Weights of a small GPT-style language model, trained from scratch on English Wikipedia: 10.8M parameters.
Each number is 200 + 20 x the weight over its row's rms, rounded and kept within 0 to 999. Layers, rows and columns count from 0. The size before them is the row's rms in percent of the matrix's.

# layer 6 MLP gate, 512x256, rms 0.088, rows 441-477, columns 0-63
096,218,258,203,227,186,188,220,231,182,199,229,214,182,194,205,171,191,180,225,213,218,201,204,179,245,184,209,199,213,197,207,193,192,194,183,203,181,190,155,193,223,178,186,192,215,178,220,172,152,208,164,198,192,183,205,235,186,186,210,186,195,190,176,179
099,188,196,194,201,175,214,174,213,207,180,180,197,245,227,176,221,192,225,234,212,197,181,200,171,198,190,172,209,198,195,190,236,178,220,160,215,187,170,196,194,167,199,187,184,217,191,212,206,219,185,210,201,198,194,221,192,213,211,169,188,196,189,194,159
119,245,196,187,206,209,190,177,181,213,211,203,216,219,183,210,221,217,190,204,188,200,209,211,229,212,204,206,179,203,198,222,208,185,216,184,196,192,232,143,141,240,237,205,232,210,204,187,185,187,199,172,205,215,182,202,183,220,183,204,240,232,211,190,201
096,184,214,173,195,210,234,213,204,194,180,166,184,163,225,158,184,184,175,187,175,221,218,215,177,236,195,213,210,210,164,206,217,214,232,165,193,200,205,208,174,183,175,194,194,214,206,188,201,215,184,202,175,195,224,183,205,244,215,218,234,203,157,183,200
104,193,205,175,193,201,183,194,237,201,194,238,188,220,215,200,158,191,185,196,177,201,238,200,225,227,228,223,212,217,219,211,179,186,179,224,169,196,203,184,207,201,226,185,210,219,181,193,201,194,209,229,189,192,167,204,216,199,195,187,194,176,203,202,226
088,207,197,192,207,235,258,166,192,181,186,182,186,172,205,165,219,175,202,211,200,192,184,231,185,197,173,188,205,192,190,178,205,184,176,199,193,187,187,207,189,204,212,227,194,187,202,233,187,161,225,200,178,157,244,207,234,193,177,197,221,163,167,189,186
101,234,205,162,177,211,223,134,159,252,228,177,239,201,226,184,189,206,183,196,173,210,207,225,201,185,217,216,185,210,179,211,205,191,199,216,186,223,212,193,213,216,178,190,189,210,226,176,209,203,207,203,185,189,195,232,226,232,206,184,207,199,181,208,188
101,190,190,184,222,228,198,186,188,193,223,170,191,195,217,203,165,213,192,212,201,187,252,172,209,204,238,218,207,215,175,203,193,212,226,198,187,185,186,224,179,214,229,190,196,211,216,204,175,212,185,197,203,161,182,199,226,199,177,212,207,198,211,212,206
102,215,246,215,153,209,193,183,202,181,199,210,197,158,191,224,193,187,181,213,212,197,209,200,162,166,200,220,193,231,219,206,233,183,204,190,184,232,177,228,185,202,215,201,208,229,193,201,171,209,188,165,181,216,193,195,151,198,205,177,180,221,196,214,175
104,205,198,187,246,173,223,145,197,194,201,172,197,215,210,198,163,225,181,221,228,216,201,194,203,206,247,195,226,195,200,152,204,189,200,189,189,213,168,169,200,243,189,200,202,196,195,217,229,203,193,225,191,182,208,182,171,215,193,157,213,202,187,177,190
096,206,175,192,180,207,195,215,220,204,207,183,191,215,223,188,215,189,205,162,201,195,247,207,237,202,206,232,267,200,189,222,194,212,226,201,205,193,202,200,150,215,201,203,204,247,213,198,205,189,241,169,203,184,210,213,178,222,162,203,250,203,203,201,211
100,224,184,191,200,190,211,232,220,202,221,199,181,188,217,219,239,148,181,171,181,173,236,194,203,209,173,192,189,171,199,216,209,226,173,233,209,182,192,214,200,208,190,203,174,171,195,194,169,207,210,201,210,224,187,168,190,205,182,227,207,191,165,236,178
099,191,201,175,145,185,187,195,202,236,192,154,211,224,230,223,191,196,221,191,171,222,250,194,194,197,204,227,199,205,169,210,208,206,222,180,216,207,170,181,187,208,204,192,214,193,215,200,198,177,212,205,175,212,168,195,178,218,199,204,199,209,200,197,194
103,212,237,168,190,190,196,236,183,190,197,194,188,205,222,198,217,191,155,220,193,220,199,200,181,166,201,174,157,205,175,231,207,210,216,237,177,177,167,208,188,195,214,235,227,198,183,211,228,194,201,202,203,202,209,211,187,198,160,216,188,217,194,226,209
098,190,207,189,164,236,233,192,188,200,204,203,208,218,181,223,181,219,234,211,205,207,199,184,192,184,249,178,238,178,188,210,211,168,222,162,210,211,195,232,198,220,171,155,210,202,189,198,197,147,204,207,224,231,221,194,185,202,241,185,215,233,171,220,197
104,212,193,183,207,206,228,202,212,180,216,195,195,151,190,205,231,187,201,203,234,210,179,203,187,207,206,214,197,197,184,210,194,225,198,197,189,171,230,226,177,210,174,190,216,221,206,183,193,194,196,194,204,219,212,196,217,212,181,163,220,172,209,180,189
088,198,188,181,231,219,214,196,221,225,205,198,183,192,276,195,217,165,209,191,210,186,223,237,172,197,191,178,214,215,161,177,218,190,204,214,218,178,200,214,195,198,203,196,208,183,200,239,215,189,235,218,194,215,206,133,204,213,182,184,192,203,186,210,173
099,221,223,205,188,254,205,224,199,192,226,213,224,186,194,242,202,216,189,204,151,190,225,217,198,166,208,198,213,187,196,194,237,192,212,213,173,214,183,196,203,194,174,229,215,172,208,174,197,231,214,208,169,222,195,181,170,185,213,195,206,195,221,232,235
095,174,211,175,206,210,181,212,249,231,239,214,227,206,197,199,215,151,216,218,234,208,216,206,226,178,223,185,213,207,221,237,187,216,176,199,205,230,209,213,212,207,147,168,184,229,230,166,202,167,216,212,201,190,190,164,188,219,228,226,189,181,201,222,184
101,236,237,190,184,179,193,149,208,232,203,229,197,243,208,206,155,196,207,215,206,188,186,242,206,211,195,212,193,184,210,194,255,176,232,208,186,178,228,244,224,226,213,197,189,191,183,207,225,189,198,200,200,199,239,222,185,227,196,202,207,215,197,200,187
100,197,227,200,207,202,212,171,190,219,184,203,199,184,199,212,158,199,224,183,227,232,216,196,190,229,183,221,243,210,205,164,186,158,254,221,181,186,209,205,229,220,232,179,209,195,216,213,193,192,211,176,206,213,180,214,216,199,199,217,203,197,201,228,233
103,180,193,195,185,193,215,200,259,191,180,231,197,230,210,212,155,234,181,198,220,225,201,199,177,174,222,187,187,235,203,213,202,189,183,207,212,178,184,214,206,197,220,251,201,192,216,209,197,142,196,203,210,169,219,238,169,216,209,212,224,205,201,208,204
099,193,225,165,216,212,235,191,216,217,198,211,195,220,211,176,195,239,231,222,256,209,206,167,196,196,223,222,202,204,167,196,212,198,225,192,204,194,184,203,231,197,201,205,196,232,213,185,194,216,214,191,237,213,198,174,172,209,230,204,240,203,174,193,202
096,171,204,192,209,211,201,177,203,206,216,176,188,230,200,183,171,202,195,229,179,192,213,205,184,181,199,200,205,189,229,220,205,189,215,209,175,193,213,253,192,219,201,176,207,215,186,209,207,204,210,231,182,207,213,190,205,200,192,205,216,213,206,189,212
100,208,189,178,187,207,186,208,177,176,195,222,194,191,210,193,223,227,197,181,200,190,216,210,203,194,182,180,179,215,197,227,202,198,209,208,148,203,235,214,215,240,209,193,224,197,219,221,190,213,247,214,209,206,181,191,177,197,228,207,203,188,197,224,198
094,227,224,189,220,211,191,196,212,175,206,224,191,203,195,167,214,191,204,197,170,205,213,198,203,209,194,186,237,205,187,191,176,192,185,205,189,208,175,200,205,202,224,216,206,208,175,188,225,218,208,200,220,201,220,194,179,193,169,264,227,200,226,223,201
093,210,231,181,198,207,184,188,216,179,224,203,217,210,203,195,239,254,171,192,201,239,173,207,187,237,199,200,201,208,210,199,201,209,220,181,179,212,197,184,195,258,197,164,207,189,172,182,215,193,207,211,192,212,222,198,189,230,199,222,211,179,176,233,188
097,205,185,169,214,221,212,209,219,188,203,162,222,198,199,218,196,206,191,222,218,167,210,213,174,180,203,183,220,174,206,206,189,179,194,193,205,160,210,222,208,207,193,203,204,194,202,187,223,150,185,184,202,198,205,223,216,198,212,182,198,192,266,186,202
090,219,218,194,188,216,189,164,192,209,199,229,184,209,186,204,189,202,192,237,190,191,181,230,171,172,199,208,213,205,192,195,228,213,174,180,177,206,212,204,201,192,184,232,192,208,196,198,216,192,188,173,182,184,190,214,173,218,186,182,205,218,219,191,187
100,203,185,205,156,202,202,180,213,184,220,200,164,218,224,213,190,201,157,162,157,230,215,205,173,181,198,221,245,186,207,196,209,205,197,233,208,159,219,207,148,160,193,219,215,209,211,202,176,214,189,209,225,164,211,181,189,187,184,206,183,208,206,203,167
095,211,183,208,189,219,206,206,179,196,196,211,218,189,196,212,222,192,203,204,169,225,201,245,203,145,234,209,196,236,209,161,220,229,218,178,203,216,219,180,217,206,191,179,219,194,178,209,244,225,224,205,215,194,234,197,202,176,183,230,204,248,210,205,195
095,182,157,205,204,207,190,179,217,194,223,215,165,201,189,187,203,230,198,184,219,172,203,197,217,205,171,182,193,175,222,222,242,190,218,192,163,196,219,212,180,199,199,165,203,193,212,182,196,151,210,215,228,182,194,183,193,191,222,200,193,193,212,172,189
104,182,199,163,193,220,187,175,219,218,190,179,229,202,218,211,182,234,234,248,224,212,188,170,180,178,209,177,196,219,198,201,217,201,188,214,198,195,176,216,209,206,193,191,197,226,205,227,210,189,205,233,205,191,238,202,208,219,203,200,205,183,212,191,189
098,189,191,234,187,212,218,215,182,176,192,154,195,252,218,214,168,184,205,185,219,216,195,216,161,196,233,202,227,194,221,244,188,200,173,193,204,202,171,195,200,198,180,195,216,198,202,228,184,224,174,216,206,195,246,212,198,213,172,198,203,210,208,196,182
107,193,211,190,187,216,206,201,184,195,217,248,198,223,202,195,176,194,210,212,185,200,216,210,181,202,199,215,158,223,234,195,203,206,211,216,220,189,174,218,218,176,166,207,227,199,206,218,211,219,232,223,169,175,200,196,242,238,172,247,190,238,212,169,228
093,185,198,180,191,201,205,179,208,219,215,206,190,209,198,257,220,217,207,227,216,176,239,210,204,180,179,213,207,177,193,216,166,219,185,187,206,188,198,191,189,243,207,212,198,214,197,211,221,187,193,185,199,228,187,229,221,210,191,185,213,203,194,172,202
096,225,187,173,188,207,199,217,212,208,186,198,175,223,204,191,194,169,200,180,209,236,256,226,187,183,196,227,230,217,146,179,233,189,199,165,200,187,213,209,184,204,191,198,193,220,204,205,161,200,200,205,173,190,234,212,181,197,182,188,223,196,190,177,201
# layer 6 MLP up, 512x256, rms 0.0827, rows 441-476, columns 0-63
096,191,214,198,218,188,168,197,216,221,216,228,176,214,213,200,172,184,196,211,201,195,168,211,224,212,168,195,176,166,201,200,197,216,200,191,213,179,212,196,181,209,232,197,210,200,178,175,197,201,177,200,213,208,158,215,188,212,221,198,199,169,212,205,190
104,178,207,192,194,213,164,189,183,196,196,212,239,232,171,176,200,208,185,212,204,173,176,200,218,199,216,218,159,202,144,176,179,223,208,236,174,192,200,176,205,194,187,205,192,193,193,213,205,210,204,216,194,220,250,218,181,211,196,171,204,197,225,193,190
096,135,179,205,186,168,175,209,211,209,200,200,213,204,216,189,205,208,218,158,213,180,181,180,214,199,203,220,190,205,227,196,215,200,199,203,200,214,200,206,234,170,172,189,167,163,192,242,214,186,189,177,201,185,196,198,194,146,271,193,108,197,190,200,222
102,191,170,224,209,174,191,199,188,205,206,230,210,190,192,213,163,199,209,192,193,186,210,188,218,173,192,198,182,186,179,205,225,170,207,211,232,192,191,200,200,225,216,182,182,183,191,230,179,196,204,187,175,235,185,209,196,203,176,172,189,190,199,197,220
104,231,200,233,221,188,212,181,187,195,157,234,197,203,218,205,199,192,207,254,175,164,197,202,168,225,200,181,164,208,212,194,195,196,227,179,212,196,200,222,188,182,182,134,214,182,164,218,206,206,201,202,223,171,228,213,180,222,214,216,212,205,210,236,194
089,213,180,215,167,231,243,192,209,168,191,227,228,169,208,193,204,190,207,207,158,213,188,211,200,234,165,194,203,205,201,208,219,178,196,221,186,189,183,189,198,208,219,207,198,189,199,188,225,211,204,191,152,184,205,207,205,203,207,171,226,174,159,187,171
102,196,209,167,175,189,158,213,199,188,207,220,222,181,181,215,221,190,185,191,227,185,234,197,217,212,197,201,186,200,215,170,178,187,191,186,203,166,181,211,209,196,225,204,213,185,169,186,189,193,214,199,210,199,160,161,224,191,182,205,216,181,211,237,181
103,202,178,211,205,185,181,193,233,194,212,208,240,175,199,220,186,252,205,196,202,196,211,164,197,207,182,190,187,152,199,161,169,156,197,197,172,231,196,240,211,201,155,225,212,206,181,180,193,172,204,205,171,171,199,202,191,217,241,203,206,188,202,189,195
098,171,237,205,231,203,190,186,178,222,188,269,210,200,200,173,198,206,214,190,229,194,223,173,200,205,204,198,169,201,179,182,181,164,165,180,213,203,245,155,203,177,206,178,205,203,206,223,220,196,195,215,201,212,190,216,198,185,185,242,230,187,195,244,219
104,198,204,199,246,186,200,205,185,204,215,182,206,162,161,177,203,197,184,217,207,214,175,166,201,207,234,176,225,203,216,182,185,228,198,218,232,206,159,192,197,212,196,210,214,166,182,225,264,197,226,192,183,212,224,166,180,199,202,219,206,191,150,213,194
086,208,224,191,195,205,205,171,208,216,205,251,192,199,206,209,201,205,196,235,247,209,215,177,188,220,191,197,172,206,193,165,177,181,234,195,215,200,203,216,182,197,227,184,193,175,197,185,185,199,179,175,166,174,179,188,200,189,201,198,167,213,204,216,195
103,195,181,225,216,173,228,173,194,222,241,181,202,157,212,206,177,223,198,179,167,242,210,220,259,207,208,187,222,175,192,199,206,183,192,201,199,195,180,206,193,180,217,185,213,209,194,199,165,191,193,194,212,183,190,207,206,207,208,181,226,219,195,204,180
102,201,204,194,189,171,198,176,196,203,204,207,207,216,200,202,170,189,184,218,234,180,202,164,166,183,205,191,179,214,233,175,208,185,262,216,198,201,172,195,204,219,206,183,202,197,222,218,217,188,213,197,160,221,175,243,205,217,209,193,194,191,246,191,217
101,191,217,187,188,186,241,211,228,193,177,199,217,164,188,211,173,217,210,195,187,180,170,228,199,199,205,199,201,197,198,205,162,194,202,170,179,225,209,162,221,198,186,164,196,202,211,206,189,191,177,160,213,182,193,197,201,191,192,200,217,200,171,192,187
103,199,219,201,206,187,230,199,199,211,231,200,208,215,220,197,218,195,169,187,184,180,151,213,205,208,164,224,164,205,182,197,214,234,207,235,168,167,183,166,204,176,232,206,220,227,206,211,210,226,181,202,198,182,183,186,178,205,186,183,197,208,210,166,219
102,207,208,200,181,167,165,201,190,196,194,171,223,217,213,194,207,181,232,187,223,187,196,194,228,212,201,211,216,219,199,192,207,228,174,160,187,167,215,225,194,150,197,221,150,194,176,204,195,210,213,216,221,187,222,214,214,173,208,193,207,196,176,188,208
094,202,187,231,204,221,205,214,187,225,194,203,195,152,225,218,210,219,171,181,232,179,213,243,196,151,166,171,190,217,164,181,197,178,204,228,195,156,198,203,218,200,212,162,195,188,224,180,203,211,200,203,192,210,217,167,209,198,193,196,177,202,185,236,182
100,158,205,234,215,236,207,204,208,210,205,195,207,209,196,202,188,210,188,154,195,179,209,172,207,189,196,218,218,195,209,188,200,225,188,203,182,186,177,165,221,206,211,209,185,214,219,178,200,188,215,199,153,225,174,203,210,199,214,187,192,188,181,204,186
100,185,200,202,171,173,188,213,196,167,247,191,196,195,163,167,213,204,235,213,198,219,193,210,215,185,157,239,192,194,209,185,189,189,169,235,208,195,203,180,218,227,183,200,195,198,232,178,184,183,215,202,221,199,178,173,183,231,176,205,207,201,178,189,198
099,219,198,225,200,198,185,185,211,206,194,230,206,227,156,193,193,199,226,199,215,205,191,221,208,209,183,184,195,192,236,174,225,191,219,222,214,194,219,220,231,200,187,194,169,220,206,200,169,202,182,206,187,189,203,226,184,199,220,210,181,183,208,215,178
098,192,166,225,202,196,206,218,222,223,193,200,226,173,238,192,226,181,186,165,185,184,207,190,192,199,219,177,181,200,193,216,192,215,216,186,175,231,185,253,194,201,191,186,186,200,213,185,199,188,217,180,214,198,192,185,191,194,184,216,198,183,200,163,154
101,198,227,218,198,226,174,204,190,223,199,207,202,214,214,202,188,216,201,196,164,179,171,167,216,202,169,189,188,188,203,208,188,233,187,217,189,186,182,164,214,187,210,201,168,205,179,177,213,196,187,195,218,208,219,190,174,198,196,164,185,190,173,223,203
103,213,191,191,186,225,238,205,169,233,210,215,195,227,197,199,232,164,261,194,214,206,200,214,203,208,228,260,183,192,173,165,216,200,179,234,203,215,196,193,218,225,195,168,205,204,202,164,201,238,213,215,206,224,196,185,206,211,223,211,223,194,170,212,198
097,204,183,207,219,176,196,218,198,179,191,223,207,198,226,235,226,193,203,237,196,174,192,179,217,197,161,206,182,216,162,183,197,218,171,178,195,218,191,198,201,207,204,209,186,207,202,233,185,196,179,226,227,199,225,202,207,173,226,212,182,182,228,199,206
106,204,197,214,207,186,194,202,191,192,182,228,171,192,225,173,208,224,197,222,222,184,200,208,225,211,198,234,165,177,174,205,188,192,189,193,201,156,231,167,168,175,208,181,204,213,214,193,168,187,194,188,203,211,216,196,179,191,217,176,199,193,147,187,186
098,221,228,194,195,224,162,231,209,197,198,207,202,208,202,181,194,224,202,198,207,202,213,201,220,241,220,186,226,228,184,218,194,181,207,216,219,219,212,185,201,203,210,182,215,210,239,153,190,163,206,209,187,195,201,172,212,201,201,225,219,211,205,211,244
096,232,234,187,176,196,172,197,207,178,195,194,211,230,199,179,207,211,189,190,204,236,175,195,206,231,190,201,182,222,183,212,193,223,212,181,225,196,220,185,188,222,191,179,200,201,215,194,212,197,197,155,193,217,249,206,199,195,203,183,210,193,169,252,202
096,208,193,217,214,228,188,191,193,193,210,174,212,219,240,196,230,198,202,197,204,199,192,182,200,181,220,166,209,194,183,176,162,244,186,181,204,228,213,172,176,195,187,181,196,231,191,197,193,179,195,190,197,222,217,189,171,217,204,180,211,217,200,211,177
093,207,192,199,189,195,198,214,197,180,192,160,187,167,201,225,227,210,202,213,200,186,204,224,185,205,219,214,216,181,179,212,205,231,191,184,183,225,202,216,193,170,198,228,218,173,187,174,226,211,206,209,212,171,216,189,252,209,192,227,184,224,209,205,188
106,206,221,207,154,205,182,206,209,226,160,195,181,224,182,180,237,222,175,202,214,183,181,203,207,166,210,175,188,197,190,172,196,205,178,166,213,184,179,204,212,201,226,214,208,180,194,190,191,204,182,212,209,204,195,197,204,202,220,189,216,213,214,221,196
098,201,206,218,223,190,194,230,206,201,185,177,194,185,247,212,183,187,202,184,194,192,241,217,219,171,198,219,185,232,191,174,258,187,181,186,203,202,212,204,220,179,201,190,189,210,213,239,199,230,167,200,175,187,210,204,181,172,232,220,195,209,171,223,225
099,208,222,191,183,209,199,224,190,199,222,222,218,189,225,212,193,183,188,204,254,214,186,181,136,172,228,195,173,196,183,187,185,222,239,202,191,186,184,192,172,183,198,201,231,220,221,218,200,243,194,212,200,217,195,189,205,187,215,203,177,217,194,202,174
096,209,198,232,206,154,197,184,222,207,199,192,220,167,211,187,173,202,178,180,223,199,199,223,224,215,243,192,221,182,235,211,202,205,190,193,205,218,211,210,199,212,233,178,215,185,175,207,191,207,163,214,205,229,184,188,175,210,178,227,207,209,201,217,180
098,184,217,195,181,189,208,194,199,177,217,204,226,195,209,233,214,211,182,214,181,180,204,184,213,166,166,191,189,240,197,168,208,203,209,179,187,182,187,208,166,206,204,210,179,204,207,210,225,163,218,178,161,212,199,177,159,205,188,194,176,188,189,216,198
101,192,204,211,193,204,191,194,195,193,238,161,225,198,176,224,183,191,196,211,192,199,212,192,186,204,238,194,187,172,173,154,202,229,214,217,153,171,181,213,207,213,199,203,224,222,196,203,170,192,165,215,241,219,220,201,193,209,224,147,215,168,196,223,245
091,159,191,197,200,169,168,206,192,181,228,217,187,183,190,211,171,181,189,211,235,186,204,223,217,216,197,195,220,192,227,209,182,201,177,183,160,218,181,202,197,191,206,223,200,191,173,189,184,218,236,197,192,218,198,200,219,192,179,200,192,203,239,207,188
# layer 6 MLP down (transposed), 512x256, rms 0.0522, rows 441-476, columns 0-63
100,201,190,231,232,183,203,199,203,212,180,201,192,204,235,181,215,210,195,209,221,179,206,189,195,216,244,188,207,225,221,240,214,185,226,204,206,196,236,208,214,217,176,213,217,188,179,205,204,192,189,182,208,199,170,211,206,190,188,197,217,207,219,199,259
104,198,195,220,203,204,192,185,226,201,218,220,192,176,196,195,188,214,174,172,123,213,212,194,230,194,200,214,187,200,203,209,222,195,244,230,206,176,206,229,215,226,218,188,224,182,205,194,218,188,231,204,209,194,215,205,209,209,190,211,193,203,178,198,232
083,277,208,188,194,209,194,203,205,198,192,192,215,193,204,218,209,182,180,216,198,190,204,200,218,203,194,191,194,204,193,194,191,225,208,190,208,197,235,187,157,236,230,206,262,226,204,165,176,197,216,195,215,221,217,201,199,236,151,189,313,208,222,196,192
101,230,187,211,236,193,202,202,227,197,171,216,192,225,220,236,170,185,191,145,206,210,205,212,175,191,201,187,187,209,197,212,199,244,219,215,191,169,215,221,217,206,194,202,196,205,233,210,234,170,202,201,199,218,196,194,226,203,209,187,210,226,219,191,206
108,203,191,225,192,189,209,200,197,232,169,186,218,206,220,221,179,180,192,221,189,205,190,191,192,204,206,164,179,174,209,195,220,211,189,180,209,219,189,205,197,193,158,225,216,227,198,181,207,178,196,255,206,179,177,181,200,204,190,209,242,229,252,158,211
092,211,194,199,191,190,208,176,188,201,190,173,202,160,146,200,194,215,206,223,196,183,220,237,230,229,196,175,212,199,218,199,211,182,189,189,204,197,189,197,176,213,205,178,159,199,195,199,225,202,195,193,165,162,250,198,223,180,194,168,203,153,195,208,147
104,173,217,184,224,193,206,188,203,209,222,234,194,214,206,186,170,221,201,191,181,202,234,185,204,171,196,207,180,231,166,234,210,198,200,197,160,208,227,204,215,212,220,202,257,237,231,200,202,187,193,211,196,230,180,217,255,207,206,211,209,202,207,185,214
106,181,198,201,223,184,203,187,213,209,210,182,182,181,201,218,201,205,191,184,210,232,212,184,204,185,193,206,225,235,199,210,208,211,188,219,171,195,180,148,221,244,189,222,215,183,183,225,211,209,190,191,193,228,200,189,195,207,238,203,198,192,194,168,219
099,215,195,192,197,200,239,196,220,211,201,218,223,225,228,192,213,201,157,170,202,236,226,171,178,225,196,196,185,178,225,198,263,176,201,186,247,207,173,164,173,180,202,164,220,169,202,205,208,197,245,184,189,221,195,183,217,197,168,193,229,190,197,185,218
105,222,191,181,212,179,174,216,213,181,152,202,200,212,187,167,196,211,219,228,180,173,190,179,200,201,179,208,201,176,212,226,191,183,225,188,228,199,201,197,220,221,218,218,178,211,196,240,176,232,199,195,188,207,178,193,202,179,192,239,206,193,165,207,200
089,247,223,194,172,170,205,198,185,176,189,203,201,211,230,182,195,174,156,207,184,230,234,219,167,223,190,231,243,181,172,199,200,215,236,163,187,189,202,208,209,219,191,175,199,207,224,241,196,210,196,174,209,212,177,193,190,202,178,202,207,204,200,214,177
102,188,178,190,183,185,195,187,192,215,222,210,231,213,195,205,214,210,205,239,198,180,174,180,192,212,207,138,172,181,223,197,179,214,214,184,150,229,226,214,215,159,234,185,199,199,227,234,180,183,204,182,201,204,165,207,207,226,181,205,182,177,169,185,186
104,197,200,228,192,261,198,186,195,165,195,195,198,196,168,221,204,245,204,171,219,215,169,169,200,180,193,220,200,183,208,204,173,239,205,215,197,217,180,204,203,211,185,211,206,212,217,201,192,209,206,208,225,213,175,235,181,221,211,198,235,209,241,171,203
102,182,182,232,234,177,229,200,186,216,222,152,201,198,185,195,209,202,191,208,214,208,226,200,202,235,163,189,207,191,216,216,188,206,199,216,187,175,188,202,188,220,173,234,171,174,175,215,156,174,183,200,222,212,225,182,193,203,189,224,203,185,220,198,217
095,244,197,157,184,230,208,202,227,214,194,187,160,171,213,208,156,211,224,212,199,201,201,201,182,191,212,210,210,235,162,225,204,239,185,253,207,196,251,183,220,194,209,217,231,209,206,188,201,190,217,202,215,208,190,162,256,206,207,217,199,208,187,207,200
105,194,204,217,243,180,221,184,214,155,194,226,212,237,207,216,165,191,171,166,184,201,201,172,198,202,183,195,224,178,219,210,192,204,197,202,239,208,185,223,201,196,212,207,219,198,183,220,217,200,222,201,198,170,199,174,165,212,196,205,230,203,243,207,210
092,206,200,224,193,228,237,231,199,218,186,196,194,173,172,188,167,208,169,195,231,157,199,202,224,183,216,178,202,211,191,200,206,183,193,211,184,200,217,180,205,194,224,137,194,193,193,196,219,198,210,178,187,202,227,178,197,183,213,179,163,225,196,199,235
105,169,212,219,209,219,214,184,198,228,169,222,169,206,221,215,181,207,204,190,232,238,205,203,199,196,158,234,202,235,198,222,212,186,181,196,242,212,217,209,203,202,191,180,180,210,167,207,220,262,213,183,210,195,205,203,175,191,201,206,201,194,201,195,157
099,179,190,197,200,194,190,172,184,178,203,219,213,213,215,156,224,214,179,192,159,179,211,240,213,221,226,202,189,231,152,183,198,206,233,153,207,198,193,189,186,215,208,207,195,210,168,169,181,215,210,210,192,215,181,192,169,183,237,173,200,196,171,227,205
098,193,195,183,213,225,168,201,202,205,240,220,199,190,143,185,195,185,235,159,218,189,203,237,214,196,198,210,207,193,218,214,193,205,207,197,199,193,209,186,196,170,216,186,169,213,197,182,202,226,218,236,209,212,199,177,213,152,167,203,181,150,209,211,210
099,199,191,239,201,169,214,195,209,209,218,168,213,188,215,198,207,246,191,206,196,242,185,205,224,194,180,201,200,217,218,217,208,199,206,207,180,204,209,221,232,198,213,215,161,180,204,200,230,204,184,196,196,213,199,215,207,253,199,162,203,239,202,192,188
102,228,219,202,225,186,204,215,180,176,181,199,178,211,208,184,209,182,210,214,212,185,165,188,231,200,213,206,191,176,213,171,214,199,176,185,182,214,215,237,187,230,180,166,214,232,206,182,178,199,218,193,229,203,158,194,187,187,157,185,213,199,230,223,188
101,188,183,197,187,213,207,178,205,224,205,202,203,200,193,170,214,214,237,215,209,204,209,183,177,192,197,208,211,184,173,190,183,192,200,215,226,221,167,197,219,187,201,181,194,214,205,189,187,218,175,163,222,261,142,182,212,174,226,202,186,185,174,201,198
097,166,180,216,207,158,200,217,182,201,185,189,214,210,195,221,197,177,221,179,174,212,194,176,200,237,195,197,140,222,200,205,167,190,190,204,207,205,189,219,189,214,168,205,200,224,211,204,191,204,220,174,231,179,193,203,200,200,176,212,225,188,227,180,240
106,179,208,177,186,186,200,210,195,206,176,186,189,170,210,210,240,207,192,231,213,192,209,164,180,189,165,233,208,214,163,201,193,207,211,217,231,225,151,189,182,239,189,210,192,223,236,237,200,216,208,193,204,205,180,190,191,216,208,177,208,241,198,202,172
098,197,171,204,194,198,194,208,247,179,231,224,195,173,211,208,218,195,206,209,183,165,171,196,239,149,180,174,198,206,197,188,222,185,177,204,218,221,164,204,219,206,228,167,217,251,194,198,196,175,204,187,224,168,206,171,208,187,171,202,199,197,188,219,240
093,200,223,254,204,189,184,227,178,179,194,203,182,211,154,224,217,175,187,210,185,174,182,186,211,223,213,210,194,182,236,185,224,238,196,189,197,195,227,151,181,216,202,189,205,208,197,200,206,233,207,212,192,224,211,193,194,193,183,202,206,197,198,203,205
099,214,216,200,201,206,202,195,162,229,169,206,198,226,190,180,166,215,177,219,234,204,201,187,179,174,196,198,198,225,191,217,192,218,161,228,201,186,193,220,170,181,211,184,217,177,219,213,241,211,174,224,227,208,193,204,235,198,176,184,199,186,199,221,222
095,203,198,173,192,210,181,201,239,211,194,200,196,207,216,192,222,202,197,198,220,248,205,227,158,199,195,207,224,185,189,226,201,220,223,181,187,162,197,205,195,153,160,194,212,204,228,194,206,203,238,194,208,210,177,186,207,205,223,207,195,194,170,172,159
099,192,176,192,198,191,178,198,236,213,187,190,192,191,218,227,203,197,154,195,206,201,176,178,195,206,199,197,188,224,203,193,214,203,236,209,195,205,204,231,212,189,184,186,232,204,181,193,180,213,204,194,180,230,220,189,233,221,190,182,236,212,179,189,182
103,229,206,208,201,220,207,220,205,214,219,177,197,228,200,177,208,187,191,195,204,186,174,212,180,191,185,221,195,206,222,211,177,208,191,227,212,216,210,214,181,204,184,173,243,181,209,216,212,213,233,182,201,191,195,242,196,178,175,216,196,182,172,170,197
099,212,203,219,191,182,200,195,201,200,225,187,223,178,197,259,197,190,201,184,210,198,196,220,238,186,199,176,218,232,202,208,198,204,198,244,206,207,224,232,194,191,206,206,191,228,216,209,216,243,217,190,212,193,224,189,181,223,222,198,189,201,220,159,231
095,199,188,193,169,205,191,189,190,212,196,182,212,234,232,214,197,256,217,235,206,176,218,180,148,180,183,178,195,198,186,228,218,219,198,192,200,198,186,177,213,207,190,183,192,211,218,205,220,224,208,220,201,218,223,213,198,215,197,188,258,177,167,219,193
099,211,210,164,184,209,202,175,211,228,222,222,173,191,172,229,180,188,213,204,186,227,199,183,207,200,190,197,205,189,224,178,228,200,224,174,189,217,197,184,214,207,206,216,172,181,228,217,216,228,212,182,218,196,194,194,153,213,239,166,201,218,189,202,228
106,239,214,183,207,188,168,183,193,192,171,172,193,220,205,199,198,200,230,239,168,193,218,205,188,212,184,212,210,163,207,190,209,177,218,183,188,182,183,207,194,180,215,199,208,214,190,189,210,182,205,198,205,220,171,218,185,208,193,239,208,199,216,202,229
098,213,197,228,227,208,187,214,217,214,182,217,189,182,218,181,161,159,205,199,209,199,175,201,203,186,203,209,178,207,205,164,211,195,201,206,209,207,214,170,173,179,204,209,160,196,191,186,246,201,239,250,200,198,196,180,218,204,171,192,235,191,221,165,213